Weights of a small transformer language model: 249M tokens.
Each number is 128 + 24 x the weight over its row's rms, rounded and kept within 0 to 255. Layers, rows and columns count from 0. The size above them is the row's rms in percent of the matrix's.

# layer 9 MLP down, 64x256, rms 0.148, rows 22-63, columns 0-127
size [106 102  93  97 117  97 126 103 103 108  88  89 103  99  95  99  94  97  91 100  94  97 102 101  98 108  93 102  96 109  92  94 105  88  98  99  92  96  98  99  90  93]
[[130 137 156  87 143 147 123 124 142 123 101 141 154 133 132 156 117 110 126 156 108 100 137  92  99 130 176 140 136 103 131 117 162 143 122 153  83 137 112 121  96 141 140  94 121 131 139 177 139 135 159 141 167 149 173 113 132 158 151  99 154 113 124 138 128 156 157 146 123 146 153 155 146 162 122 135 142 139 182 106  92 127 109 169 130 110 174 127 123 127 134 140 110 139 120 130 146 112 153 178 159 136 174 111 148 120 132 112 177 153 127  78 138 138 111 154 131 151 150 104 151 126 170  59  79 104 161 142]
 [128 119 130 137 157 121 128 126 168 174 107 175 143 154 175 116 119 138 147 159 129 121 120  97 145 116 114 114 142 112 132 145 153 125 124 149 116 149 131 162 124 121 149 114 128 105 181 175 133 120 142 147 170 140 140 120 133 141 187 123 175  75 128  91 165 139  80 144 147 134 163 174 141 188 116 121 150 171 137 126 127 102 181 176 119 188 165 109 136 126 113 138 139 114  94 145  96  94 116 143  71 110 122 137 144 111 104 121  95 145 129 141 122 149 149 156 145 135 122 101 168 150 150  88 102 152 117 157]
 [112 135 127 136 123 132 133 143 137 164 164 105 129 112 131 103  88 135 112 124 123 100 161 103  87 188 114  93 100 100 123 153 105 139  97 110 145 121 137 138 150 155 102 104 121 144 176 103 156 105 134 121 109 159 157 128 148 137 151 110 113  91 133 152 119 144 132 114 149 104 125 134 152 118  98 101  97 147 150 125  92 123 111 131 141 140 174  58 126 109 150 165 148 113 168 117 149 186 128 108 103 129  99 147 108 114 164 163 104 129 130 101  99 132  94 155 124 121 143 148 146 114 127 131 141 101 150  65]
 [105 133 156 134 111 113 139 145 126 161 101 173 116  86 110 146  88 136 104 138 109 142 165 115 135 131  69 119 156 118 126 127 110 125 154 100 110 115 116 110  90 126 118 124  93 170 172 132 143 159  81 132 135 155 129 125 123 132 108 121  75 101  91  95 153 139 110 127 159 122 107 161 137 116 108 118 114 116 128 119 135 129 129 100 128 138 153 158 124 119 179 110 139 118  95 115  91 145  84  69 132 110 123 143 140 106 167 180 160 107 125 126  92 127  96 147 145  83 155 159  90 141 117 114 121  94 121 105]
 [160 130  94 113 124 132  95 113 141 124 127 126  97 158 110 162 127 133 131 173 125  86 143 107 131 141  93 159 144 102 123 118 119 124 157 180 109 131 138 172 129 127 139 152 107 115 149 164 170 109 153 114 112 156  90 119 152 138 139 161 108 103 126 121 159 143 130 156 141 163 163 162  74 140  92  81 131 137 121 122 137  96  68 135 134 142  99 151 134 157 141 138 161 177  75 125  82 120 129 137 170 143 129 138 156  97 147 138  94 167 121 113 146  99 100 116 142  97 112 111 153 159 119  93 108 104 135 112]
 [134 117 105 137 131 121 151 148 172 125 104 133 155 124 146 113 146 133 143 139 144 148 134 154 164 140  83 133 133 132 137 131 162 134 128 149 157 146 138 150 124 130 145 109 212 142 156 130 193 135 146  81 137 121 152 151 134 123 117 141 112 153  92 146 142 116 107 128 129 146 121 163 135  91 115  98 175 166 117 150 137  85 147 127 127 113  97 101 132 143 144  92 148  61 138 158 104 146 136 108  99 135  96  92 111 109 148 166 136 129 130 148 127 128 149 107 132 153 116 169 114 141  98 152 146 118 139 123]
 [134 133 141 106 183 125 137 134 142 138 139 110 103  96 165 125 125 129 129 107 127  49 159 140 121  99 140 122 146 114 125  99 129 109 114 180 130 157 155 165 158 110 145 145 115  95 170 117 149 138 117  98 156 107 150 149 137 105  92 128 183 137 143 107 130 102 115 151 135 119 107 163  98 117  71 108 130 152  94 115 120 128 117 167 131 125 163 121 115 147  98 137 123 123 139 164 125 121 125 145 152 158 123 133 171 111 127 126 176  87 133 113 116 121 147  85 137 130 145 133 170 144 179 103  97 110 161 126]
 [ 88 118 104 157 152 131 128 124 104 145 119 105 135 127  99 149 136 108 151 122 141 155  79 113 144 128 117 145 139 145 126 109 168 162 156 156 130 109 123 111 142 135 151 120  87 121 136 157 125 146 121 119 123 168  98 126 121 144 132  89 135 147 118 119 125 153 165 126 111 112 130 147 144  96  82 115 143 154  89 140  94 108 152 117 132 155 135  89 126 187  87 118 174 124  96 151 134 160 161 124 168 103  73 147 111 151 114 130 132 165 137 109  93 125 145 133 137  97 151 103 156 178 162 142 125 144 108  95]
 [102  85 131 134 114 120 106 112  72 150 150 145  88 119 130 107 128 103 105 103 135 110 195 130  99 138  81  92 106 129 125 124 194 115 121 102 112  93 128  75 116 119 125 119 148 146 109 111 103 148 162 114 125 133 160 146 152 156 126 131 108 157 160 121 151 145 138 102 142 125 137 127 102 143 131  99 143 124 154 136 196 164 121 114 124  87  91 111 130 133  99 187 105 132 100 106 134 137 121 132 167 114 106 115 127 140 163 111 108  83 127 103 126 132 142 123 153 178 155 147  88 118 116 134 114 109 139 148]
 [190 149 120 161 158 138 135 152 141 123 163 110 131 125 123 136 159 124 175  93 129 132 133 115 126 123 134 124 150 150 125 145 101 150 147 147  70 157 118 136 145 152 130 116 152 101 111 159  57 168 166 116 142 102 144 107 162 101 105 118  56 135 130 174 118 149 175 131 102 164 169 119 120 130 121 129 129 151 103 121 111 112 136 127 120 123 144 167 126 141 117 140 135 130 165 119 101 152 129 149 163 131 100 111 135 151 136 167 158 137 130 137 112 154 115 144 105  97  99 159 119 121 129 172 148 121  88 129]
 [155 146 104 126 141 135 111 141 144 154 152 129 147 121 154 152 123 122 105 130 125 128 167 148 139 151 135 129  77 123 124 135 133 150 163 135 115 145 149 129 126 139 117 105 112 145 122 131 108 144 155 146 163 114 135 108 152 139 145 126 126  92 118 105 145 122 161 135 166 150 166 134 159 147 143 140 132 118 130 161 109  92 129 122 135 162  99 171 134 109 196 120 144 171 137 129 110 183 151  94 181 103 102 167 124 138 154 131 163 100 132 113 141 158 110 139 128 155 153 169 135 166 116 138 126 134 173  93]
 [128 114  95 127 138  80 125 122 149 148  87 135 181 124 100  63 192 163 135 118  82 132 123 114 146 137 135  78  95 124 128 133 106 110 143 168  93  94 136 102  72 130 140 144 124 125 108 112 126  84 164 134 162 102 161 145 142 126  97  83  95 123 122 120  84 156  98  97 143 129 107  92 122 155 152 123 116 118  96 136 140  90 119 119 129 111 185 118 131 119 149  86 106 120 128 104 110  66 120 132 139 144 159 124 112 121 149 106 118 115 133 153 114 152 122 145  76 145 135 130 126 125 121 106 117 111 104 130]
 [110  94 134 155 122 129 139 100 146 162 130 167 108  99 163 102 106 100 145 170  63 155 118 146 163 182 124 152 125 149 130 167 166  89 138 144 145 123 174 128 134 183 130 108 152 147 149 130 130 108 141 122 100 119 151 155 112  82 154 151 125 112 112 111 118 110 138 137 125 133 143 130 148  95 130 125 121 132  88 160 126  98 121 167 134 155 100  94 130 150 148 112 163 159 140 108 140 188 106  94 121 111 101 142 126 124 146 129 159 157 136 129 143 121 133 124 133  97 193 110 136 142 131 146 150  96 175  87]
 [121 152 138 145 140 116 118 148 161 180 124 134 117 144 120 194 116 158 145 116 128 130 166 104 170 116 113 119 116 144 131 174 129 179 114 121 148 136 123 152 128 128 129 102 102 146 107 128 142 124 127  79 143 128 167 129 184 145 115 160  86 142 149 101 125 109 122 162 157 113 141 135 124 155 132 139 165 154  74 150 126 101 161 177 120 152 134 144 119 138 107 141 164 141 116 137 131 153  96 146  86 127 172 117 170 146 136 178 137 112 135 114 114 108 144 120 163 131 102 156 140  78 138  93 154 109 144 128]
 [118  99 152 129  80 106 107 131 107 134 117 137 161 128 132 124 119 104 144 136 112 125 109 135 112 145 100 125 128 177 131 112 183 127  96 144 139  77 174 111  73  97 116 118 119 117 139 104 119 142 158 112 153 118 154 157 114 158 132 112 145 122 142 118 108 153  98 107  98  85 158 118  97 148 104 146 111 101  99 118 131 149 144 104 127 139 123 120 120 113 110  77 131 158 124 106 119 143 111 153 141 142 139 134 104 148 145 144 145 146 129 112 140 144  83 129 108 196 186 138 161 195 161 140  83  95 121 127]
 [131 136 156 129 123 127 112 107 127 134 110 113  98 102 115 108 133  90 113 102  88 122 155 150 117 157 117 100  99  87 128  95 104 134 109  98 114 122 129 112 119  69  95 130  92 100 112 112  83 102 109 107 104 121 167 140 126  70 129 116 136  74 166 106 133 105 119 124 120  82 105 140  94 137 153 131 104  92  62 140 164 122 112 111 131 170 148 139 116 102  79 105 122 108 128  79 147  91 134 119 137 137 128 126 116  98  97 107 159  98 130 122 119 162 141 131 111 125 129  90 120  85 140  96 138 109 118 126]
 [102 134  93  93 109 160 114 115 132 116 122 148  88 143 101  85 128 128 139 109 162 102  90 122 117 115 147 139 111 128 124 130  77 124 115 133 157 131 157 115 143  97 105 112 127 135 101 182 147 133 111 152 139 106 109 128 122 116 117 135 106 123 160  93 142 122 124 149 118 126 118 124 115 144 124 143 107 146  95 118  93 134  84 107 122 142 127 110 132 143  99 137 110  95 126 143 154 131 146 110 148  75 138 153 129 131  54 135  77 123 130 171 110 138 126 127 121 126 107  79 121  71 110 126 121 141  72 111]
 [109 104 109  83 116 136  91 156 172 142  69  93 106 111  85 122 161 151 142 115 173 131 140 139 107  87 136 124 132 113 121 113 105 136 126 125  98  80 128 119 106 159 133 119  84 135 123  92 145  92 188 107  91 114 124 126 123 109  85 122  79 152 162 140 107 111 123 160  90 108 112 122  96 100 141 151 121 100 106 141 172 155 127 100 123 120 192 157 108 111  78  84 106 115 127 103 140 101 140 108 143 128 136  96 125 147  95 108 152 120 133 111 140 132 124  98 102 150 133 141 125 108 121  98 131 153  95 114]
 [118 149 111 144 120 112 118 161  93 131 161 150 148 140 190 131 145 144 112 158 103 173 123 158 113  58 144 117 165 131 125 146 152 114 177 135 160 121  82 130 133 103 158 142 178 185 137 141 140 142 154 122 152 147 136  98 114  82 149  87 167 101  87 143 118  99  99 140 129 131 143 161 106 148 116  89 152 125 137 121 120 146 136  85 140 125 133 123 142 139  85 154 164 103 118 121 101 143 144 175 142 150  81 117 142 145 141 154 145 102 127 124 119 111  93 182 108 135 117 132 130 127 155  99 105 137 136  98]
 [151  89 142  87 126 136 146 132 134 132 125 121 116 128 166 133 148  97 168 118 146 156  88 143 158 111 113 163 101 132 131 129 126 132 143 127 116 118 159 160 127 124 167 124 100 139 164 133 145 155 106  84 104 124 151 135 132 173 133 139 126 180 136 162 139 138 152 144 150  74 118 169 193 139 124 126 106 181 148 153 122 140 118 150 130  98 111  91 135  98 153  82 152 103  91 122 148 117 118 128 150 150 137 163 175 126 115 137 181 149 122 160 130 156 106 125 128 118 120 104 151 129 139 158 151 136 123 115]
 [145 173 105 153 117 123  94 120 143 127  96 125 133 130 110  59 117 164 141 126  80  92 151 136  92 110 145 120 123 158 125 159  99 129 112 159 122 106 128 115 139 113 112 166 103 116 128 147 153 119 149 128 135 123 100 124  96 121 152 164 163 152 149 122 121 101 123 147 119 165 121 102 118  99 117 114 134 109 144 127 133 126 143  76 130 140 100  79 127 151 154 135 126 159 116 138 150 138 113 116 116 133 178 134 138 107  84 120 117 125 134 187 135 125 157 102 144 141 142 124 135 138  93 100 107 120 131 128]
 [118 143 120  62 127 130 115 139 124 138 142 106  76 133 127 183 144 119 161 119 137 109 100 132 152 121 108 153 139 101 125 129 138 131 178 120 119 129  81 145 114 105 178 164 113  92 118 112 162 112 118 118 125 154 127 131  98 147 103  91 130 105 129 142 114 141 135 156 157 124 164  97 101 140 105 109 106 137 104 111 117 131 129 121 128 102  95 146 130 136 165 106 113 169 115 144 135 104  96 151 153 129 146 129 151 138 148 125 112  91 123 180 156 108 140 155 131 172 137 128 144 117 150 130 134 142 108  86]
 [129 106  79 120 134 166 119 149  86 195 137 147  99 113 157  84 149 135  98 119  91 157 122  79 119 140 100 111 139 125 125 161 143 112 154 147 121 106 139 132 138  82 138 153 147 135 127 105 146 160  84 128 127 138 145  86 142 107 125 109 169 161 134  85 155 154 117 148 197 150 120 143  99 110  55  84 113 112 144 121 129 143 124 147 127 134 143 128 131 136  85 156 130 158 129 160 112  92 144  97 151 126 150 110 157  96 111 140 160 129 125 114 138 113 153 164 170 150 133 117 128 129 147 141 116 144 143 146]
 [136 124  98 138 112 135 107 128 152  97 140 113 121 155 118 148 142 147 145 149 191 142 185 124 137 124  80 105 125  45 125 109  73 117 165 159 121 129 104 117 132 148 130 157 119 142 138 155 173 125 152 141 132 128 131 105  98  77 121 165 165 123 135 170 159 109 136 143 107  92 112  76 140 122  87 117 120 132 104 165 128  95 133 114 126 140 138 159 132 130 124 130 135 152 121 137 100 140 129 121 121 119 136 119 140  83 159 119 137 113 120 133 152 126 130 110 128 140  76  89 126 101 130 133  68 120  52  86]
 [ 98 109 164 100 103 176 107 133  48 115 109  78 128  98  85 126  99  97 122 108  47 164 150 164 121 149 113 155 145 112 130  89 116 135  74 117 119 102 153 111 106 102 145 148  93 105 127 102 121 136 152 117 140 145 131 115 111 160 123 119 170 141 135 128 126 113 126 130  74 109 163 157 130 125  79 126 126 109 121  89 129 121 106 141 118 108 109 129 128 100 110 136 149 154 121 139 139 106 140 164 100 139 133 124  91 152  91 113 132 178 129 127 128 120 122 144 143  88 115 110 123  86 119 104 114 113 140 147]
 [100 174  99 141  94 137 158  98  83 106 103 153 142 136 138 113 135 144 168 119 126 125 166 141 136 155 136 128 149 135 126 166 114 145  91 128 169 156  97 135 129 116 125 129 123 140 140 127 118 111 106 154 123 145 102 110 118 150 156 141  88 151 116 132 154 119 124 124 131 133 129 138 137 154 110 161 170 140  96 119 128 141 166 135 129 130 144 137 124 116  72 134 128  81 126 132  83 140 148  73 123 106 109 145 109 105 136 160  89 101 121 122 117 130 144 158 164 180 126 108 160 101  91 147 125 125  81 146]
 [ 97 171 115 116 107 148 125 119 139 119 112 112 179  93 137  96 114 127 119 120 101 143 132 152 157 146 126 136  91 115 127 175 113 119 124 114  67 178 103 117 160 100 127 154 138  73 141 149 142 152 120  79 122 140 124  98 134 123 119 102 130 112 147 131  89  99 118 130 136 105  80 126  92 136 143 104 135 146 108 132 151 152 167 178 135  70 169 204 132 139 146 156 145 105 141 127 103 112 144 144 115 126 129 100  73 138 184 109 129 157 124 144 109 133 128 130 138  49 105  88 115 143 112 131 125 167 131 116]
 [121 134 118 133 101 124 122 125 132 100  77  96 139 110 166 108 151 139 137 115 159 115 206 145 138 109 136 118  87 179 123 157 115  99 126 110 114 130 164  89 107 132 108  85 130 133 131 152 111 110 126 135 108 124 134 150 139 109 116 120 108 116 122 131  94 102 101 102 126  98 113 184 110 154 114 164 139 125  81 136 138 131 138 100 129 133 172 118 124 145 100 116 158 127 136 140 165  98 121 145 123 103 135 156  91 133 107 121  99  59 125 115 121 136  46 152 100 108 124  89  89 130 126 147  99 140 130 154]
 [120  92 207 148 123  80 159 165 137 158 123 137 123 120 139 106 176  78 130 127 151 140 129 119 142 107 197 149 157 153 133 145  89 122 120  84 129 162 135 172 109 139 145 144 145 159 138 101 171 132 125 169 115 159 110 144 148 125 127 150 118 129 117 110 143 125 133 139 132 108 155  96 175 161 135 132 156 141 143 127 119 157 171 130 112 154 132 186 125 145  61 139 101 151 131 111 157 147 128 154 145 123 145  94  96 167 124 156 144  89 134 144  92 140 130 137 128 127 140 112 133 104 105 103 103 146 148 147]
 [111 152  98 128 135 155 108 136 118 142 140 126 125 135 122 124 130 106 126 140  62 136  93 148  73 127 150 174 122  82 128 116 149 120 121  92 115 137 150 147 163 110 125  96 132 127 123 113 153 141 129  89 161  91 119 135 132 146  99 143 119  90  83 132 196 150 116 129 134  96 153 139 128 124  90 130 166 126  95 155 160  66 138 129 104 121 134 130 120 163  89 103 134 107 120 139 149 135 150 167 155 108 153 139 128  76 138 181 141 163 130 141 132  96 118 130 146 128 143 159 122 129 152 137 104 132 120 150]
 [114 138 162 122 145  71 148 142 142 132 134 122 112 141 171 118 113 147 118  84 157 118 148 147 112 112 144 125  85 128 131 138 146 124 124 124 132  66 173 109 168  70 111  91 115  67 158 123 164 111 117  97 173 180 134  86 132  98 129 148 122 146 150 106 127 120 116 169  94 169 165 107 150 153 150 105 127 161 125 119 149 103 132  83 121 129 124  88 123 104 149 138 135 107 161 106  80 119 128 173  93 166 103 132  81 166  94 136 110 118 126 111 102 125 149 125  75  91 117 119  99 116 143 116 107 128 148 162]
 [167 104 129 134 124  97 104 116 136  62 149 154 129 118 100 109 129 125 153 112 142 158 100 129 162  86 121 144 123  95 140 138 138 150 125  83 140 112 106 125 120 126 119 129 103 120 134  89 120 128 114 115 145 144 171 136 140  88 114  68 110 105  88  95 105 133 145 130 106  91 130 131 135 117 117 140 149 125  98 123 132 115  93 114 119 112 107 113 127  97 151  73 129 126 121 143 146 131 154 138 105 149 139 134 131  65 144 133  99 156 117 104 109 150  91 132 120 118 113 134 142 116 148 147 140 105 155  99]
 [144 135 110 150 113 143 120 146 134  93 157 134 139 153 158 136 131 148  86 119 162 121  39 126 158 101 112 179 142  92 128  56 104 150 129 128  66 114 131 116 108 139 128 128 123 147 138 140 109 142 102 133  96 113 121 113 102 137 118 120  97 139 124 131 114  91 143 113 127 149 143 135 141 160 164 124 130 122 129 122 156 115 112  82 130 139  82 101 129 122 144  92 138 116 132 104 131 123 111 164 106 122 133 153 187  82  99 117  98 134 120 169 149 122 101 110 147 111 111 161 134 116  76 156 113 124 140 158]
 [ 98 168 146 139 172 141 148 121 132 133 121 122 159 157 147  77 112 118 159 136  92 146  89 123 151 124 128 129  71 120 129  88 148 125 147 124 174 157 127 165 131 153 118 132 115 135 156  89 129 130  97 131 139 145 107 147 121 122 141 109 149 140 125  94 158  86 102 159 147 129 129 129 114 112 117 185 165 138 127 175 133 102 143 133 128  73 134 161 127 155 129 122 118 130 147 153 119 156  90 121 110  97 113 159 160  85 166 155 159 142 136 159 149 174  70 132 148 120 144 130 135 125  96 151 149 126 116 133]
 [169 144  91 110 135 138 148 115 122 153  91 161 112 156 126 102 138 114 134 116 180 121 143 119 113 133 161 145 147 152 130 127 118 151 122 126 112 127 118 146  92  89 143 107  79 110 155 114  86  99 157 147  80 132  95 164 108 153 123 140 129 132 146 138 139 160 159  95 134 166  99 103 132 149 162 118 136 136  85 120 119 159 140 142 128 144 119 153 122 151 125  95 125 124 107 137 126 111 143 132 136 133 141 115 153 105 132  85 123 128 125 134 109 118  84 159  98 130  81 102 131 117 145  68 103 160 120 177]
 [136 130  74  82 114 150 122 113 126 108 114 148 111 123  83 127 121 139 125 120 187 105 163  86 137 122 151 157  96 165 124 153 124  92  92 130 141 156 143 114  92 126 127 110 117 148 150 155 151 131 117 145 105 106 120 107  98 116 137 141 122 158 159  87 105 110 156 156 114 151 125 112 148 112 119  92  92 129 106 127  69 129 126 166 133 142 121 159 118  96 117 138 160 113 137 156 149 125 152 129 114 146 140 149 112  94 110 101 135 121 128 115 163  68 120 173 126  74 106 101 133  97 113 113 136 135 147 162]
 [ 84 145  97  78 133 113 107  99 106 117 127 102  97 124 115 118 156 123 123 133 190 172 178 132 124 139 134 124  86 107 128 101 106  59 147 139 108 111 151 136  97 116 128 119 126 125 102  99 144 175 134 116 158 114 124 130 141  69 131 116 114 106 106 126 153 148 127 111 141 118 142 120 128 143  92 132 112 122  96 119  89 125 111 118 149 149 176 114 121 144 118 112 121  88 156 136 115 150 129 120 152 117 137 133 106 119  87 133 132 121 128 116 159 109 137 121 138 136 130 133 147  91 169 119 151 110 122 117]
 [158  89 113 125 138 102 109 131 137 204 150 143 140 145 104 123 191 108 112 132  91  99 130 157 105 140 157 147 135 194 132 172 155 140 133 153 162  90 107 138 157 129 112 113 106  96 156 154  81  94  97 150 123 145 149 138 101 132 146 109 118 170 130 168 112 152 167 134 114  89 111 137 139 157 147 132 100 143 131  80 127 138 167 116 113 160 121 130 146 119 161 160 155 113 101 121 137 108 133 144  72 167 141 128 118 137 145 120 125 140 127 113 160 166 132  87 136 140 127 107 133 127 135 112 132 149 162 138]
 [134 155 117 110 114 142  94 113 143 151 135 133 124 101 121 105 112 121 144 144 116 148 142 144 135 144  89  72 127 188 126 137 110 132 146 132 127 136 123 106 154 126 128 154 173 127 102  90 143 117 118  75 122 103  93 145 142 115 127  96 134 124 122  92 107 133 136 118 112 130  74 111 148 130 101 115 149 143 157 160 143 151 102 139 123 100 111 152 123  75 105 121 107  77 107 131 140 132 103 145 157 164 117 139 102 131 160  98 129 140 135 103  86 132 131 121 100 206  82  58 115 109 158 151 133 115 171  73]
 [110 118 107  94 137 180 165 143 182 144 146  94 108 132 196 128 148 143 118 129 127 144 136 139 138 108 116 121 133  91 128 111 108  96 170 114  84 127 139 122  73 136 120 115  98 135 120  86 112 142 151 126  97  83  99 142 150 132 148 151 140 112 160 147 148 137 142 144 170 122 116 138 119 172 143 110 156 157 124 161  99 128 161 147 118  91 149 132 133 147 134 107 126 144 145 111 141 113 132 124 145 129  84 146 123  97 135  95 148 144 126 108 142 122 108 172 110 116 125 103 152 174 167 184  97 133 178 119]
 [132 142 122 118  96  62  94 109  93 168 116 122 156 116 136 176  94 109 137 117 103 118 143 131 115 120  98  99 152 126 131 156 111 162 106  75 148 140 156 145 149 114 141 117 180 114 104 165 101  98 167 102 142 114 139 146 112 100 121 156 159 126 117 138 141 131 143 118 113 119  93 133 104 130 156 115 137 154 152 133 141 141 153  65 124 145 116  99 133 109 139  91 123  74 140 112  93 167 126 147 184 112 119 103 142  84 115 141 144 127 124 126  92 162 138 148 112 131 145 125 136 152 144 139 107 147 152 164]
 [133 125 141 102 124 161 117 144 135 122 105  93 117  98  83  86 111 131 125 132 125 182 130 100 126 169 120 132 132 124 124 118 115 128 143 144 149  93 115 121 130 128 124 166 157 115 131 140 122 157 123 156 119 133 155 100 110 118 121 126 128 128 107 116  95 119 116 135  92 151 111 100 106  85 127 114  58 121 125 138 109 113  79 134 122 116 127 130 120  97 117 121 121 135 138 166 154  99  73 140 171 142 142 115  97 149 106 131 124 114 121 100 118 170 179 173 107 110 119 161 157  40 117 117 102 129 118 137]]